From a checkpoint of a small transformer trained on Wikipedia.
Size: 8 heads of 64, MLP 960 tanh GELU, 25.6M parameters.
Each number is 128 + 24 x the weight over its row's rms, rounded and kept within 0 to 255. Layers, rows and columns count from 0. Numbers have three digits each. The size before them is the row's rms in percent of the matrix's.

# q: layer 12 attention query, 512x320, rms 0.0656, rows 271-319, columns 192-255
# k: layer 12 attention key, 512x320, rms 0.0615, rows 271-319, columns 192-255
# v: layer 12 attention value, 512x320, rms 0.0457, rows 256-306, columns 192-255
# o: layer 12 attention output (transposed), 512x320, rms 0.0779, rows 256-306, columns 192-255
q271 109:133209145159097160102138132118154104103075133151175174101157112135153114151106138142108136124127144141094167098097158151160127119134153152119097132122133132120124164168144164091143166138131177
k271 106:112153143151151146112138122105152148118119143170134130136129110106130144132106083131093128181113163155127114150141152085105076067118143148155136141154176144131092148152126142108129137146123105
q272 089:130106093111105140138121138123139138133160126070130188138120108055105071118131129120117123108146152105134110139121145116130087140129130134114134104079099157065124105142141163118157112120112136
k272 096:148145160101131112113152154141137120101113128095142123148144129125117097133151205139129140133157107081124122110101138158104125203145125095103123112116141124123147125122175142111138124086109101
q273 110:159101154078150120146131167147085148145117166134098123110118137085116125106173099128114108168121149137130144134155130133125161127134119164127128112148158137111085118129116100125150116121133138
k273 110:137089100126122123145147147147113156125123139124148134121099128118140138107115091121106135169158146103102159130139130118130140094155122142155110132119154126115096124137125132134128171138162139
q274 104:137151105139169127112103122115143129161137092108142114129124127123123129164131147112120138101100141092119152115127079170155123116145105129151146100103120106101090153112101138120130103121124119
k274 103:111144140154162129128091071130143108143132101127105131187111126145148141171132118139120078100108139137120126118141090118161085049128127102168169134105105129116121134100101145123137146149130110
q275 109:098145131169092180097126142101167104143147116146177128144103095128143141112099123139089166101125107159099122123100144144133119117128120101136107176105114124111156156149112149105116138145103133
k275 107:130158164197115150100136089096169087139145124130104148151098130104169139139085098151102132113135131153135133131148119112112077084131156118141161139108154142120154137110129106089145106134139120
q276 100:113165149096129146155116123102150119121133070106163133120176129147149161140135105160166166157108125098101119112100089135118097134166110104164180129120072116150105133112115105136099126152094112
k276 100:142134088129117131125147117168121119115114104110113119108155138136101137147155122148187155123101076103157055074098100128108138145145119112106157079119095064139131177094126118116135111132109100
q277 102:124128116050122117122136134127140155102160115077118133101126085158147127170134151142132098146120134094113117122113183100114087128126106120099146123105136147111125100137122151098122127095121126
k277 102:140120149091146101135129143143123139100125123098159107148115148129133090109148180138156130120107142093144102126109139121104123168128129093082109140117131149154153130099176109084122153063125139
q278 106:136133116113103109147174096128115127135162132140169142175091151136122143155134103105153147151086084097132106087120106071087133132114130115098132117150106112122118121138110133120154102150124077
k278 103:104122141119122145135114094125109137088097133100116151124158147146098168142179129086157152130078081099115114098072099139115169152118084118118107093123107123150122135118123149149160149100105129
q279 110:127081136141099111123119133114169139139136138094132119113096128130120129109104139135087140120129137163171134085185172154142119127174115107096151131120104134097153156173181105115116132107121125
k279 108:137105110100112157114147168141166123115127152104139109085114137122157150104121165129111180136157124141170117096176145137120158167149121125058118130115118129125161126176164105090111078149087120
q280 107:130104131072151136143109160174110093096097116129069071065175159115113144098128138133109091108122138106127132107138129169134120114109090141144128114112129147118144120112137112154071190122128121
k280 103:150114135087114109119096151135111133125132118089125106112154135131142132138123197109138101127141154098132127109116123125136146183106137119096162123130110129133174155139130113156104127109103117
q281 105:139097148110096151113131130143111144110135177149118143127134149135124138120122110108151105116133112125137114139141179166118139134112133135147110123131149114136163102137122112143149121122124127
k281 104:134114110172082129127144150121144124134117124144130138128129118141130133110144102103156151151154132128128144113149154137130130116124144128174085134136159122138123132170135109132124119110116158
q282 098:162129136156149117153133129128063111145115178131162134114136127133108163122150132105138159115114110153125141112146126089135145114168152141123115120145149127129077151134126107131109130102113112
k282 104:152140092089153109134117179132108129102127127172157126102091137156120143159125111116116152151127113137085128107122128109115128155135096123134113130152160118158073098164127132130135164124111130
q283 096:149101134148143123090134107099098178143129098157135070133144123133144140147150105155149119097147066113161087160143104126163120117210111144129123103134135086179131157145130139145156103115119124
k283 101:110135097146134126140149089123124167146148116151128131124118148130130158147126077148148120136111128161113135164146113109158084034147119148191137145137118134152114126147125131114124129142121120
q284 110:158137107153158153158147162151128093161098144106131132134116150092145157130133131109070125155117170106132160122176113136077135113098121093170136140106129164084134103115110119147133126137130114
k284 109:113103123125129126127096186124122106138092172099123129118126103129132143113120154114062125142127161127147169111161145129094152180087142121082133131133142125089141122132138130144111109112127121
q285 097:106091106172091132141142151112140101149115151100145178150104141134123122132109156108126145156109157127076136103167089138096133157136146119133128138123146168069127084093111142145140133101121119
k285 100:149126150111126127116120153131129114123121139113126135137130120124111132118149149105105141137142127107119126088124103148123144183103142115063117108102137116111121114119131163105136125102120117
q286 095:118160098112083135102139089118124110114106107108119086093159180071127108093100125155098058125114130119139155148120170112148154133111106160188132094133121133129177144136148157122108134114144124
k286 098:129150145087130139091105119094099123107143125092117117117169135099128114139144197130165116137117126148144128137106150140136156205105113116113118144133104144127152134143140159152146124119082111
q287 107:073121151159111162149127131181136128110139133158151138136131120080095126096159085145127112135122102134105079142091125122126115166092147162123082128145112121141133124121130164140139118163130173
k287 108:120138136173102143138170094098120126156120142132122161112155152080107120137147083152126087142142129116116116166090097126121111108126152166185066112129143136127101114121107123141158155166104134
q288 110:123125126149108139141127088130141148137109103157166104137150113122121146124137105160148166129151111189116130113133123129165111092197123149153136165167124126130132163140108120167171129150087150
k288 112:156139086162105125080135093138145155131133127155080133113133147129125145104120143127134149141157096140081122090097134118115119138150123131136126144182137071137108134139126151131141108127103117
q289 089:077115125125144108126117142161142150105158121079089154117108072159131105076163166117115086116111161086102078134087141117104073138128125137101106130062119161108172106108128146157112169126129139
k289 090:088094121141154133132117143148128161137135112104140120135122120120156065103138124149075131103134182110139119165152127120135070079128135154132112140085121140093148101116139128120111108125163140
q290 102:171132126134164127113147144145127154174092137148133099119092099133161149144153147120102137125125073106132126105132115144145159123091138102071163160109135111137155150162114133117138115108140126
k290 103:111127148132153114162118172136129116142142140150119132137115114138147152147103095151150110136120138143124123164152147123126130051110088143151165134134146140119146102122110112130118125112141158
q291 104:101118148124147159150122115088151138141131114157138146196114049133159154144136123122152102104155157119151092157124136121127106105162118104091132112118088129126132122118105133138144121130101148
k291 096:130138138162138179135121139143144143166160098122123129174079135129173123166097108162158146117148149162144102171122119138105096092147128117172120125101114130107137103128118133130139094110135178
q292 106:089126113110118149116144085075139144112138114126098138129161127137155134116108137119130119116116113151106122159115125147171119139133116143154118103137118113162155132167114124145110138154103139
k292 110:131162137121118101088110107139157122130161086105120156119144138142124128129128167159169155122137104133147112113122130143109136194135125117122123121128091095124166135125131130108120082144083127
q293 112:126113130145147120141148150169148138171140131127128144119105145113130129124146107132124158157142119104117089094148122188104157130124133124140126129141119112087141067152097097116143112155126131
k293 110:101115120186105155176156119135161133155105144107124154133130147127118160122143065105112115137154113126123135114165095127139149072110145167166118117106157129111102089101114104117138138147128131
q294 104:154143120109130093112129149157111115141136139141130093106128108131151130126095090117132138124120123129126115140137165128108146118161149153125110130121150104160178136126138109136094104119198147
k294 105:134130113130137101143130157140119140139165103166111091120125127153149127141087092146132119143131141135160137132168140116138098074143115131175135139141138147138127132123130123125099133120174141
q295 097:125110113135098136103139139105117106148129091124150107158096156135150189118095127144152165112152128100093118129125089084078135119174082121161144106141117123095162130126094118137108133145115107
k295 100:155077119130102151075159110123102104149137135118082152129151199124117135123150128122136123139162100118125138141138101136137160157134110141160153146155102127109113137094153101147156165109103117
q296 098:173111103106128154137127158105150118103139144114108141074143142151122084155127136107132102135154142093127117132101134140110112124134130137134129101074131133114144142155144109099118160106120118
k296 101:132094121088158111109143172095114128124108106099131124112158107143123096126137093101119138158149160119123159153143149121139117094145133117098142113100144141105101171114145121093114098135123103
q297 086:133141138176175134153140148102104114131126177135143124176137097136146187185149146103175153134132101120137099106133089080094101122169169089111126128169155101157065123103104110106101107120134102
k297 090:114144095152148127167135160128130132142116113162128115158106115136142134139127033124117144124125131138133117155141093112122105075151138139165127143123144130128085087130095112107124116146176155
q298 103:125180151135125159150086120138130121103098091144141143123152117101124103084104119170136133151134146167163148140147193147148125153078146122107144134124095161128113135156140128119171086132116159
k298 106:145165139091120135118119176129128110113116131129130128109131081130112119088123183132131153136133124118127116118102186139098167207133114132091105124116130126087155125136160144136152113093093155
q299 100:116098143116126135120082097144137159154081119130094091102149164108150106090101144107095111146119124118141178148165141117156177122136091148125122109113140141121106117184135114094181161100128136
k299 098:149107132109111143091119154129116120073109162103137135091158126148155102114114216098166154152147128125122153120101157126149169168100085120095105133146123137101136120164148144142130127125067137
q300 102:175110132095105122160145122139127145170110157117139146130104115141173091134160136125112114155139109139145097140150097120139159145098128101103148125135154141122084100130109126132144124121103110
k300 102:126112163079119150098137136146114095110108148106168154127085140102130118057157166115130165140136126121107104128135130169112182146119099115099082111139140132114115136136131125141125125098131128
q301 111:084120115132115118141145095122157151140152080123147163132129148181114140134134150118161124100108082136146109150125114131181103123187108147131119094139107133097101127126101127102128165145096135
k301 114:131166155146107123114116099121149130109116111110160137130129148157113136153144167146164145126116091160106122122117110109146105161140116132129124133156105100139118120118120138115143120140060125
q302 108:132129119144151139128148125098139130106126101171134111136127128151087149144138135150132147105142159145146145142128112099175122133197137154143110109168117141146107162107117113128125168152110156
k302 112:156139117126144104110109159123136145145133107143102120137150129122099170151111103141140143159147117125087161146119113132151095139177127135160115108163104106134094127138098130103134176147098131
q303 104:124165139140115177140091140130142152121147137130158172127104105135142137131148145133143122088110148118145097155090103133185083120092117129101112135117109133098105132139138152096170134125073141
k303 100:112136157129148178108132137114109134142119142138151143140105107108154138123107116141105124097110155132114106184114150123151096030142136139130128132110125162133118120147120120098135144136119117
q304 115:129117134155140102124119155101096090132185157150097186114116098151112105074142135163112135108147107161162132166124146147155145139116158140113116173128121105107126150158166129105098151145140102
k304 114:132133153123141134163153120167153126146163137130122135122106117171108114125105089143112115091165130131142124118145141151149122057164149158146123134098133167132143092115137135103124123139183131
q305 112:147148131123119137094141139140162101118119166130145177118109107140145111127127134129110115113118112113159114146132183130154113121077134122139133142125130129125100119168112123135100102133124146
k305 104:110106147140148105148145142145142137155141134151139127130087111124120112120120130114087124116114173093137110146142151131130101058155155110169102172120150164115103160123120108130127109146139143
q306 095:104128138092159147171161126167103141146158085116098138107143163095114133094152125154132122175106106109130109144129100173139121129133113124175123141094115147069125094097116099143162126142146145
k306 095:106130136129136106127121156142117151094138112098137153140128139155072118124169130141136172141120100075127129072138144086124110106158138134161156127122131119093117125121132132119119121118117123
q307 105:115128142133113115100103137129128158132131160130131080114095168100085110080082125158100128136126141180136123135132154164170166147099107130132126125146133107109133169152142125155122080133138153
k307 108:136125144131129118112111117134147153138154134119085145130135140115147125079115149101125131121173133142109149121162157140107160115125106138101143166114165147119157130158158099136094167164168151
q308 091:164143139145129169145117147110091140152089159147135103100098090124129115145146149127118162125140157149119133131127119130140138114114153119101141146141121124142074156130131144107132097124157103
k308 096:126103132136152132148154144121099135140126123155127131134107112125143123137112066132129136134126158156120119171141130095141115045147123156159133124130143149120098117154109093141121134140146135
q309 106:143115117171132169136131144107130160163086133109109164118102119139169079135167151114094104154134139107101138137151053158100117128099169107139111164088125153125108045098128110144124115132138148
k309 103:082111143183107125167143150161139131145147143112132125142109087147109155134123080139097118106109160113128099168178107111114111070096158134138133121123138134113106114138086129125097088137170135
q310 099:165117145146136127123129116147117110140140086156174122138131139084107141114152084158104161117155068120159131157144104120149130097128104117175121131110090108125121112102134116165149150122099095
k310 100:143133145151122121116172076104131125155144135152130142094099164132113136178119082171112091087105110117108141125140128109167102088144133137174167108141069120158129111135096128130148113154083094
q311 097:135127127154146167117148133129153124121115128156119114125118111127144139081105152180145149106148163153147162133151150129169125122135174144174114095126125129154114156135101128117148106130141131
k311 100:160119133159149095122146153146141147150131151162115138119123148111119149144098089122113168125137144143095165144121143129178102047153142130186129132160112149138130140126118107121145109139088087
q312 117:085106116159093108131150117111146158094166104101120129103146143130080122153105146138167135115132090121131083120129107132123104152154117136107122143130153131156085110167157113125101153111116125
k312 109:117124121097148097104143101106137152096140104108131120115171131137097094113186164110145134124133088072103091110113095139163145195137118113098136105136114110132126136121153130107117125144101132
q313 101:130128104146143128130085115109110141142086141107128110130163119132158103137116150102138169111131170214095155046121154126120133121124166083104147129123130166102121165157132146107153115112112128
k313 102:143139120094139124106110136149139110102120152121141127122144112125128114101111182085137165152136142134107135116097151123105151177114138137064111133129150129130127106143153145127127114120127127
q314 111:147120111132107128119117145117060138155098077114062114111132153100133163121151131150137154144150099110122133143140119114121126112183097119125144134111100127099107116124135107127154136126134131
k314 110:129094095091114153109162153128094147089132127104097121115111121135114135134153104131111145149146098073099156137135145121145119100135093135160143144131109124108085138149163151125147185118087111
q315 097:105139152101143112100114100172154128146134172166132132111115086121155104119124135173105141140121100133109146126109134122166150132076176114097102174137168113153163122123126139134159119124128175
k315 102:128152139179141135144132124122152133158144125157138132142119147155149121110089083142113117108113155164152101133143149102106121048122133153156132128135140152139148118134110099125115108120168146
q316 107:101138110168122162120115101100124140132114081114108097145118130075137169087112142158126090151087097118112146148121136091119119119160076124143141145134130142123178147130107159129147154106120133
k316 109:122151087127133140090120122140125148128110167102060124146116147114144155123120154142144110127115137167138147137116136117113135175095081144144148155157132121088176119148130156133156138086113147
q317 099:127162120128118145105104154143177103139113118098148103123120103130143049093073119158126085144141122129135133147117172147131142154158099138152141103091110124101122118126134114099166114132127139
k317 102:156126158144137132091131151116159112112136100123102145128119123118145086128129104134121131126146127128153126129165154095158107106126119102158152146088137158103108121092165116126137144145117111
q318 100:119100103155069086146141101147174134103152101122181153162123151124101133130123109093149188111120102202096102094139151108137123122169138136123104119149155125146153146103135132150156148118129162
k318 104:129141107117109099084120122119136120098112123142127127098133150132103157128124179104135154140131087121116123073106114144123125222133107124077125123169109093123133112134123141118116133133097140
q319 105:145128126143155106157138134121113111124154134113173121149077139109151138103137117112144142131125151176105110131182123171112164120074145141149093139127119125084135109116115144173120110124114111
k319 111:134131136142150084125112110110099126171108147139162132144101117123155155137115116117115104123118150177131144128187132148133202095099160135081119121104144125107148093128125132165120065164144120
v256 090:029146157080131144183124131085134164108175155143146095129174098137110132098147129127123122153154108116132156144120140085086123126160110133133158147127132149122081138106133100089114100112166119
o256 085:132106085133092120160114115167116111159112097109151140130086124133138108134145136119124128120122119088120108131125144192143121108143119092130111111108156154138109121103123136161124096105118140
v257 106:124139138157140133131146120132110148169162130141104145140077128149171122119136143128125118081128101131137140136142123131128119139131102130098094127133105132110109148108109111134095154114139163
o257 102:126130137079187123147116135137110099123118144157102104092133099102121141105171137156127150132115150098160118120078138136135150101071129132140162114083132130127128130155111117182149077158106095
v258 093:109112098118111157138131131154074128133073118105122102133139148127141128141153142132123111127093126115098137112102134126153120145102152150110122116126152130143144130131143107138136117082099131
o258 097:107128097172129132135139155105141117097152148107099145111127117090123076114111118075147166122154134092132129172135123106097095111176111076109129123124109133121161133097149140118119170160133117
v259 083:132144138139100135130116145139127146130103165136155125136143159136153128138130138134119139112139133126088141142131096134094147108117176093136130099094127124143164084133122116129103148123148121
o259 077:101137136110129136115115133145147129159108081156121145108123091130147104130120128136120135148121118092174144086089161120107105128118075119133135138090120094101093106127113126142120134166173155
v260 103:118130163079115128165136130108136124132159117105175104136150078133075091103142135118128152151143109110121108158148157141117121108115133179162094137118144129129097117140136102078144092114119093
o260 104:142145132149116164096090097119142191153098130125136129112123158130177135159122127127172154130132145167145111139066152130109106121159131101121140105104088131139124156119140141136083111117109158
v261 101:103150129133117106165127118097108125090143133126138125086171085092114109163131128146150138202130131115072142115116142140085125135132099103193124168118151140091115134146131159105116137140145106
o261 095:143152128099092180113134110142148083141139152146123125154082147134140136117099123141130122083137110155127092116137140109146114097132135156031178118116117093150120150117135164115138092103110138
v262 093:102136128090127134132114129124124099099104098114111137125149047134132095120115146164146134174143123133123139137140172122100096103132122147130110123139141127142128134161116136140142105178134120
o262 094:159159120132135174111118103131168158141167140152130125144110147103111152124150094097140145099091109160118097105101125134122136145143156146132173162155125124141130165142126142058141099104080124
v263 087:194123131113126153093111125135113120171102141113158124131138132081122120108140135133098174124114150118102107146118145110091106130127136104133122108118127126117185155120108167137122124098102111
o263 080:097107143128117138102135130134131151144143159123060130125162140141137142137101137139198158123118128096119141149132156138134085132148082155096160138141125133086116128112141120107145169128143119
v264 101:124128151145148140136178117099170139148182168151141123105104137151098120155131108102108129114140127090168123132127164166123131115147090134138101135128122135126109166107153152115102159123138123
o264 101:129153103048157117133112096149067109151117117161107080141106127146177137122162145150113100141151146136089120114126128104114181126091154145127178087137175128109068093137087145166123123097129146
v265 088:083097150135146113106109136142118142105116124106120082124165133104109084122117112133107133146104174119086164092116174139146086123092150092114132116130132111135166143079149135114151101110092160
o265 079:153103127129139138122169168108097138126174133097134193143106123085134169145105114137172115119136104117149082142167136122105138132140106133110141137147127112147106120140137155128123126080154114
v266 102:129157122147144132138072128138136118131072102111091103127143087090138094137123109164131125173188173168110141126126182085102134145099141117134110165154168126165135137142135122100193105130128163
o266 098:123092110119092141096171100116150163125143114132142118163148167182132153147150090099163185139095060121130118121133112128117129121154110155133160132138112095117139112124164141095129141119136143
v267 101:118133125130093114153146140139134150088125100125161155127100155123075148135089135120158116146121101163106101126130134152105113111115124126109131178127124118117107093117155132108115132163136125
o267 103:148138143095146113137139139107155077112160119085181122140118098126164107137133117123089123095116161134097105104117100124142155119150166114146099083147126095174113128140112109145126117119097139
v268 096:152117136167139164158141136090099116124146109122099120124122167147115153153099114084089174162153145081158133139133100165144126132148093117149170111109112112126082128126105148155116119095123174
o268 097:136071115074150127119146137152105178130117128144085094088142109151118090124120106108122091137127100164123170111164185099116147102152121126090124141108156139143167151126130096105115149137145113
v269 095:154120135147124101127119136122119131118122129132089150151136141146154146086088129115125114190138128120138129120122121143116121121123085092120109149099152108145166138110136126190133151199124139
o269 087:133113145129183140120145135129104127145162129146117108103120129101130151154134089179135174091141130141135151122130170111144114171118118190111159141135091111136115133131098157132132116087084135
v270 091:179126145153134166167113110139189143147163134123165137128161117096163134127087129115142157147126106094132134147126074139060141142129092122174111146147109112087090101154104135156116148175140145
o270 083:137141113084113136121120123140109126156103118151096074118146098183140122144123147182144129121133171160112130146103146120178097113137107163107141126106117055114112185105123118159144091125128117
v271 084:165118116117132167146152121108131178150135122138144125132123141153159072153104078124130123099101099120130114104135133124146109071126131112162138109110172148133096132164097133118136153126124101
o271 087:125142127122143133127113141129141123130134129135118134125126111108139139115142136131120105125154150135142150138138123116124102210123123144117120136133133119159146136120141125131133143129134136
v272 093:128101143143137145118142135074138117101130083132129130100160101152151124133117134140106092168148117126115110103133154103131147128148113143083130130122124127160099161115122092108138165110148099
o272 096:123111115129121100125111148154137149113115186120093097112138120133121162117159104089123155097123107156163115136114133122117137127142097114144089139131098173100150098108168161159133117130115178
v273 091:182134118161097167121134120117162113125119102116163113122207152105112141166113145149121168131144130145134158126121122086115108132147149117086153040138161116121120132133111143142109116144111094
o273 087:093124132134129112097112107121106147172133117134126125145106139168104117147158111156137090139159149093133173161129137127130111113109124145148135159126133134134134138120099173100125138095148158
v274 106:097108151141111146145066128167118158089078101140098117138122093104138149127128125173118123105103167155122190104135141111116131141117120127146103126137126125106139091147138097142175123147124080
o274 101:108177120108115128108145136080140130141128137116142157145131097139178115121095109111159105132104107128114078152121133127123111100149136123123111154134087139135162164093116134133106124113134146
v275 095:144131145163137122152129119128141117101124132105107136129141117061131118121158124082133119135142133154146139144159105128092089155110123131137117125130168122121110105115116112125136125141120137
o275 096:140086154107139080120085126085116172149131096136130097118112142179104116138143130175159124102145150130117113134092125142140136112101148130123112143120076120129150126157122121167094139093134112
v276 089:151116117133076132115072136176114131099095105110127126132128112114124166162128130142149124099103109151088127115149121093105118135127141093100140089117137121138119108140116108152132118135098108
o276 086:098129140126126142126136140102165152132148162117124157150127108122129128114123119144135092134142140099150129168105146112147060098142122124130117151133117144139159112102092176092154157110148119
v277 097:126132151173153143140130133085150138137135095140145120135172119113137164140104118161081132169176126097110146126152122120125123142145117113125118159152147119113182115115087090102119133139134158
o277 094:114157133111118114115133103158101148128111147159105142119129133144107129127150132098158131040101111147149079147114125116131097146120123127110110109089141138136099155132170136099108143100154100
v278 088:150102109111127113107080102141112130122106133145146159143119109132131141145115147143139142071130111169141128134142127069122099127108111138095127133148151143150113106098112096113092147140120140
o278 084:133131148130139161116145115115144131125118128125099116152160136123098163125152106179117122096130135103136164151130110153166098142146106123159129120118095146107159173143135106158172090121108135
v279 085:145140122145143136149122139155089099100142088137109114129113111134145139131171112119160108134147101122149109150155173125157133148088088202091161138118105140179119114100138123138137126121112168
o279 087:136056142144176095095138133079110148122158195129121147117132137107099130147105155126112153142138127153130159117128123125109099119171131095145102109158128155136125154137102124133105137096127104
v280 101:159153131141140142136180136102167116132172139137135145127121155134135149177145142102136126121121120113168131149136132188166152124184112153108120109135085126108102168133093147151093139125144140
o280 093:152110114081123108119104119159089106134136113152080117127121160141100117095132116146107129148156158130100171134149148119139142125091118147140153127141182117105160116119120103142100120129121131
v281 100:164131120113104110093104135179111124113121120119155127106112173105126143116127141145126137107124166116080096106122101097136113140070122105124128120126149106157163092104146119150077139149112113
o281 096:129110159147149139126154140086123133112121125108071153123125127135109133143117152120158136137136117126161162172132123119158099134180144135120115103149096140109131118161118133102171156105133106
v282 101:155106128126099146110103123142163099122095116141152099149139130118097140118142129133104183132151138072138141156130091103124132139146114164105121149127137125129129107109144094130123092147125167
o282 094:121126118124148129156142123130108144130153127092083135104146123141132132150115133080142116086102120146079121130131144119124128121168097119138131102146073172085151155108157091125139152119123106
v283 097:171142113129118107081161135178146138152146126124151106104123162181122093161149149125144089033102131142153150140106139140156159131155167154107121063145140123129130136088123118126129118138101123
o283 087:114107124101139138127090135104117105151139122090148177164144127084130135117126134163096101183170158106130137144155117144100107108085120130191131142110125150097144093132101122174114140142168136
v284 097:093120135133150102130174129081121075145138168162143128158076143153115122132154136099097117164129094088117141122129136188160069126154112129111121152109126140126128170078163124157106132115121156
o284 093:153129138081128110133102105133123137091110130123144060094132107121152128094125144117104135101157158136148125116127170100113203131130140118148157104118136150085106118159127128130148164101101119
v285 091:176142130109107090167159112086058184152159110126121132124099149153127149123131140127139112123119117147134134131134132181120155127172100107150104151121142134095140116164132136145143169096110116
o285 089:096118113129151144152113162151171091101093154153145136126165112110169101099092095085128126113169138149103098105128130121149107085092163105103118144122094129116145104082114133140100146164103089
v286 090:127181125144120086160115119126092124133121147134120150123098171125150108139127144105143132147132149164146132130134099130110136150123122122103125154146117136131131097126148100154155194143126126
o286 080:123111116118100103114100140129157118121115113129169089158136094165145110105128109173109107107136124113120093124080116123128144071125135104186113159111123112093133092116074133151124107149136123
v287 087:117144118152106148110099120153080137119121106125112133119217145079177121093125130139133128121098139158107149096092116117132131126119124124123126116126102126079114157110106089105146096131143132
o287 084:114155154150124130148138146141146103103116157103121136140107139103097158124092164138143122114120106147139095171165129135108105152136156126141135151113132094189189160140153107139107085141112123
v288 099:117114137135117120141094122151169140160064132142167098151143142113098149132127142140098122152140156088068146148137121123112110131142144120120125123148131128109188118136117123116123135124135112
o288 093:120196115130107097120154120137146113129149085130126146142146107150169112151118071094127121089106126133153129085118137090118094131145111111155123142146101116136127125096135122139121158133141146
v289 099:117103097125117097110083118138121131100072146128125126133058098134100125117145132141139109137119127124101146166134108113105103137151131116151116123132133140111145079128138107131103116119120141
o289 093:143135150119124145148133117104151109114157108110166164131146132134123102120116124106097122114114139120107139089120125138163120115118163139135129113129105184140153146127110122122152123122107122
v290 097:116088140151103138110115137099154113118162152123153117125147121167147106152143121152129146112104124152097087101141140130097119125140108136147145086169090119135135103177120143131086146111104160
o290 098:126136101073143150107152128145131124137110137150116158135141131126108134129107137127168115135129134108105136142123109126127136155100120124084126138112196134114099133121097114104164106133141072
v291 096:105116121114094110120134135127123114123092121112146146131115132125119129106146148128179155102150181119099136144081120110139144123174197151138093132121139114149113139106148162119123082144125138
o291 093:157143141148122114127121137103176130144151132091170160122102139124133110133135121122082161187109086130113147145101078147132129123089108101113148119082107110104137121118107160128120142158055139
v292 097:148115134152124130070101129170150122107119116129133116103124109148122117123132160168132074121130157130142139110127143091134117143103124140134135133122109140160174086140130095153102103133124148
o292 097:122137131132128137123139146101121100124137132116102187112103128091126159146101108128126187129108083109119129125102110131139134102162105137106142105137132159146123164145148116116162141139092139
v293 099:160135135158154118117175127127135125129151139132118150092109166130157131103130124124132100158125105134170083132123157160130138121128083085123138164095114130144154165150098177110093152128124130
o293 101:118098134148175094131168126123095084131198146135130153130101125117104158134158132125127130112128140123086116116136089139132167149107153164075118107159163134119062077115114104131109129104147136
v294 101:155109151148157141123153128136137123120170141130140130085137140151114133160108127093109134131122110138176117121167136156151119113141073118133149109128116127114117140134100136108110134124101128
o294 101:146100132112154113126120124128080138152141161148122112103091128109109139106172122146153110114133140143129115114090123126110114111114172157088124119159164154155092138108117121125122146107155098
v295 095:133113119140147111141163126077094137139145119127132160115110102155146145145126144122118098125126082129163162163124153158145130133150121137138100132132132125109072148151106157149115138138101124
o295 091:142114121103133151158090116147160122132122130125140078130128107090151117121168100136123161143137141112099113120099112129111121099124114112102140131098125114133137139114112100135103124159123158
v296 092:170119173120127147122153130115141100109172136124181143101183156173124167143122111103113084138112093096155124127120125181155132120129104125125134123093089118125147145102120162151096171141103115
o296 089:143147135136160095130126134120109126161147161123119121108127108107138145150115150108105099133166142153092107123123129133134118110117150134099095102087160123109094123151108120130104167119164141
v297 100:108139132130136125153109131134130168164077126134050097118103165179145123081136111128107105108120155125137122123117170155126119122148124102105166127104143132135134097158134127138170142087144139
o297 094:079085109112152082135160151143114156100161099100168187140124116126150122143149117120113142150114102072115128122132130130116194106105090103134091153130138138126139119088144124114103132120126163
v298 104:123091117163135113100151124127163131152194132132159122107114119166135145198127125114145090093112137151188131113128148159158140137152134115129116095165126127137082167125124158136105140128113144
o298 105:141124105090150152148147132139088080161132148138111140138141142132130121079160093169078113186156122115121164117159149131157145121087093162137157135119158128117097081126077143157144134127154108
v299 093:123115110128108121111120126108150108103147176106135131138099168113108096163104115117109108144113088125183129114149131156134146135126143166111129135131094141126114135110077153166150139108144128
o299 093:140144113135142143133141122110095163154123094112123057139154075109139163117171152136137124153151161148089107125114141108098110145128121152154130136184128155137129152133105148130144143153163145
v300 089:123123157098127110127136125157123125133144109107079144107170097112135141108106120103090115137146102107099132115153121136150128130066109099108132152123105122138126099144107115074127134148128145
o300 088:124105135198138124169099106117113168069093119106138122102082127128092165146160147101154140098106119141160069117108075113120113112158172135083085116148145113176122139122168144136130124120148136
v301 097:149140119098100118134139123170121145143097145126125134105152113140127160119127139143135103116126122134097097170139126122114135128114147151118108118144165131122164116116139101113147165135134100
o301 095:106144122177117124106132109123127130084121120142117158135141170129123095143120100074138140119123098115127141117119087104103071130112153127144087143106083125149178128122132148136139112182146170
v302 098:130108130110156136151135116148148116091127137132139162121123105100145146146153139163162103123151088170163112133141123137155138123129132149132130148161115139108124152114147111128158129112138182
o302 101:159157112133103115133129118133119111128151154131154138158153138129117111080074135103097108126093176166062128084107069133143124146125144132149113130191155131117139142126132144097115103145100093
v303 095:153131145155133106081122141113119160139129151131149099136138164138152108119145129143132096114169150151133136110145118131146135128135154114105132111120139128126174109165110091087104097081102134
o303 094:113123158156133135085115173139133115155109131172123151102113162125130153131114126131132160134139100078181154127121145130121135134088104131147122114134116137103156100125128111139120146139158097
v304 102:112120110116118103104093121170109128176093077116108085139116151146152126162128121123129120116125170105169161095133104126134134125110128147137140091122122140136126106152099142069143108115106141
o304 101:140103136196149135130121118104104140136159182122105131095111129132102132117179122120122131162148081110174124121106131116107118099095138132120151139125139163121159137139110115122121155154180113
v305 090:200151158105124112144164110118157146164155108101134114052143175142127116142116113123127143112151133118182130144124085161068159155138094161154101130140148134115109142111118217108140175162095124
o305 089:120082090106125148116119095104101141125128101135125127155136131161139124138163163112125065185173129131048142129141093109115076125139150126099129139135117132121127118132107104141088114143201156
v306 093:128129110146108114160108118114107145153119112157129175138113105133145172145091141142148160097121131136105128158158094112098134118130088093121117153161142131099132088147125083146120148146155137
o306 092:127167127090144137153116097148154103105111167138122088143155101137144128097121147141120080063107127163124145113117150133142108132151134144165124139115094115116099159080124107089158108131128102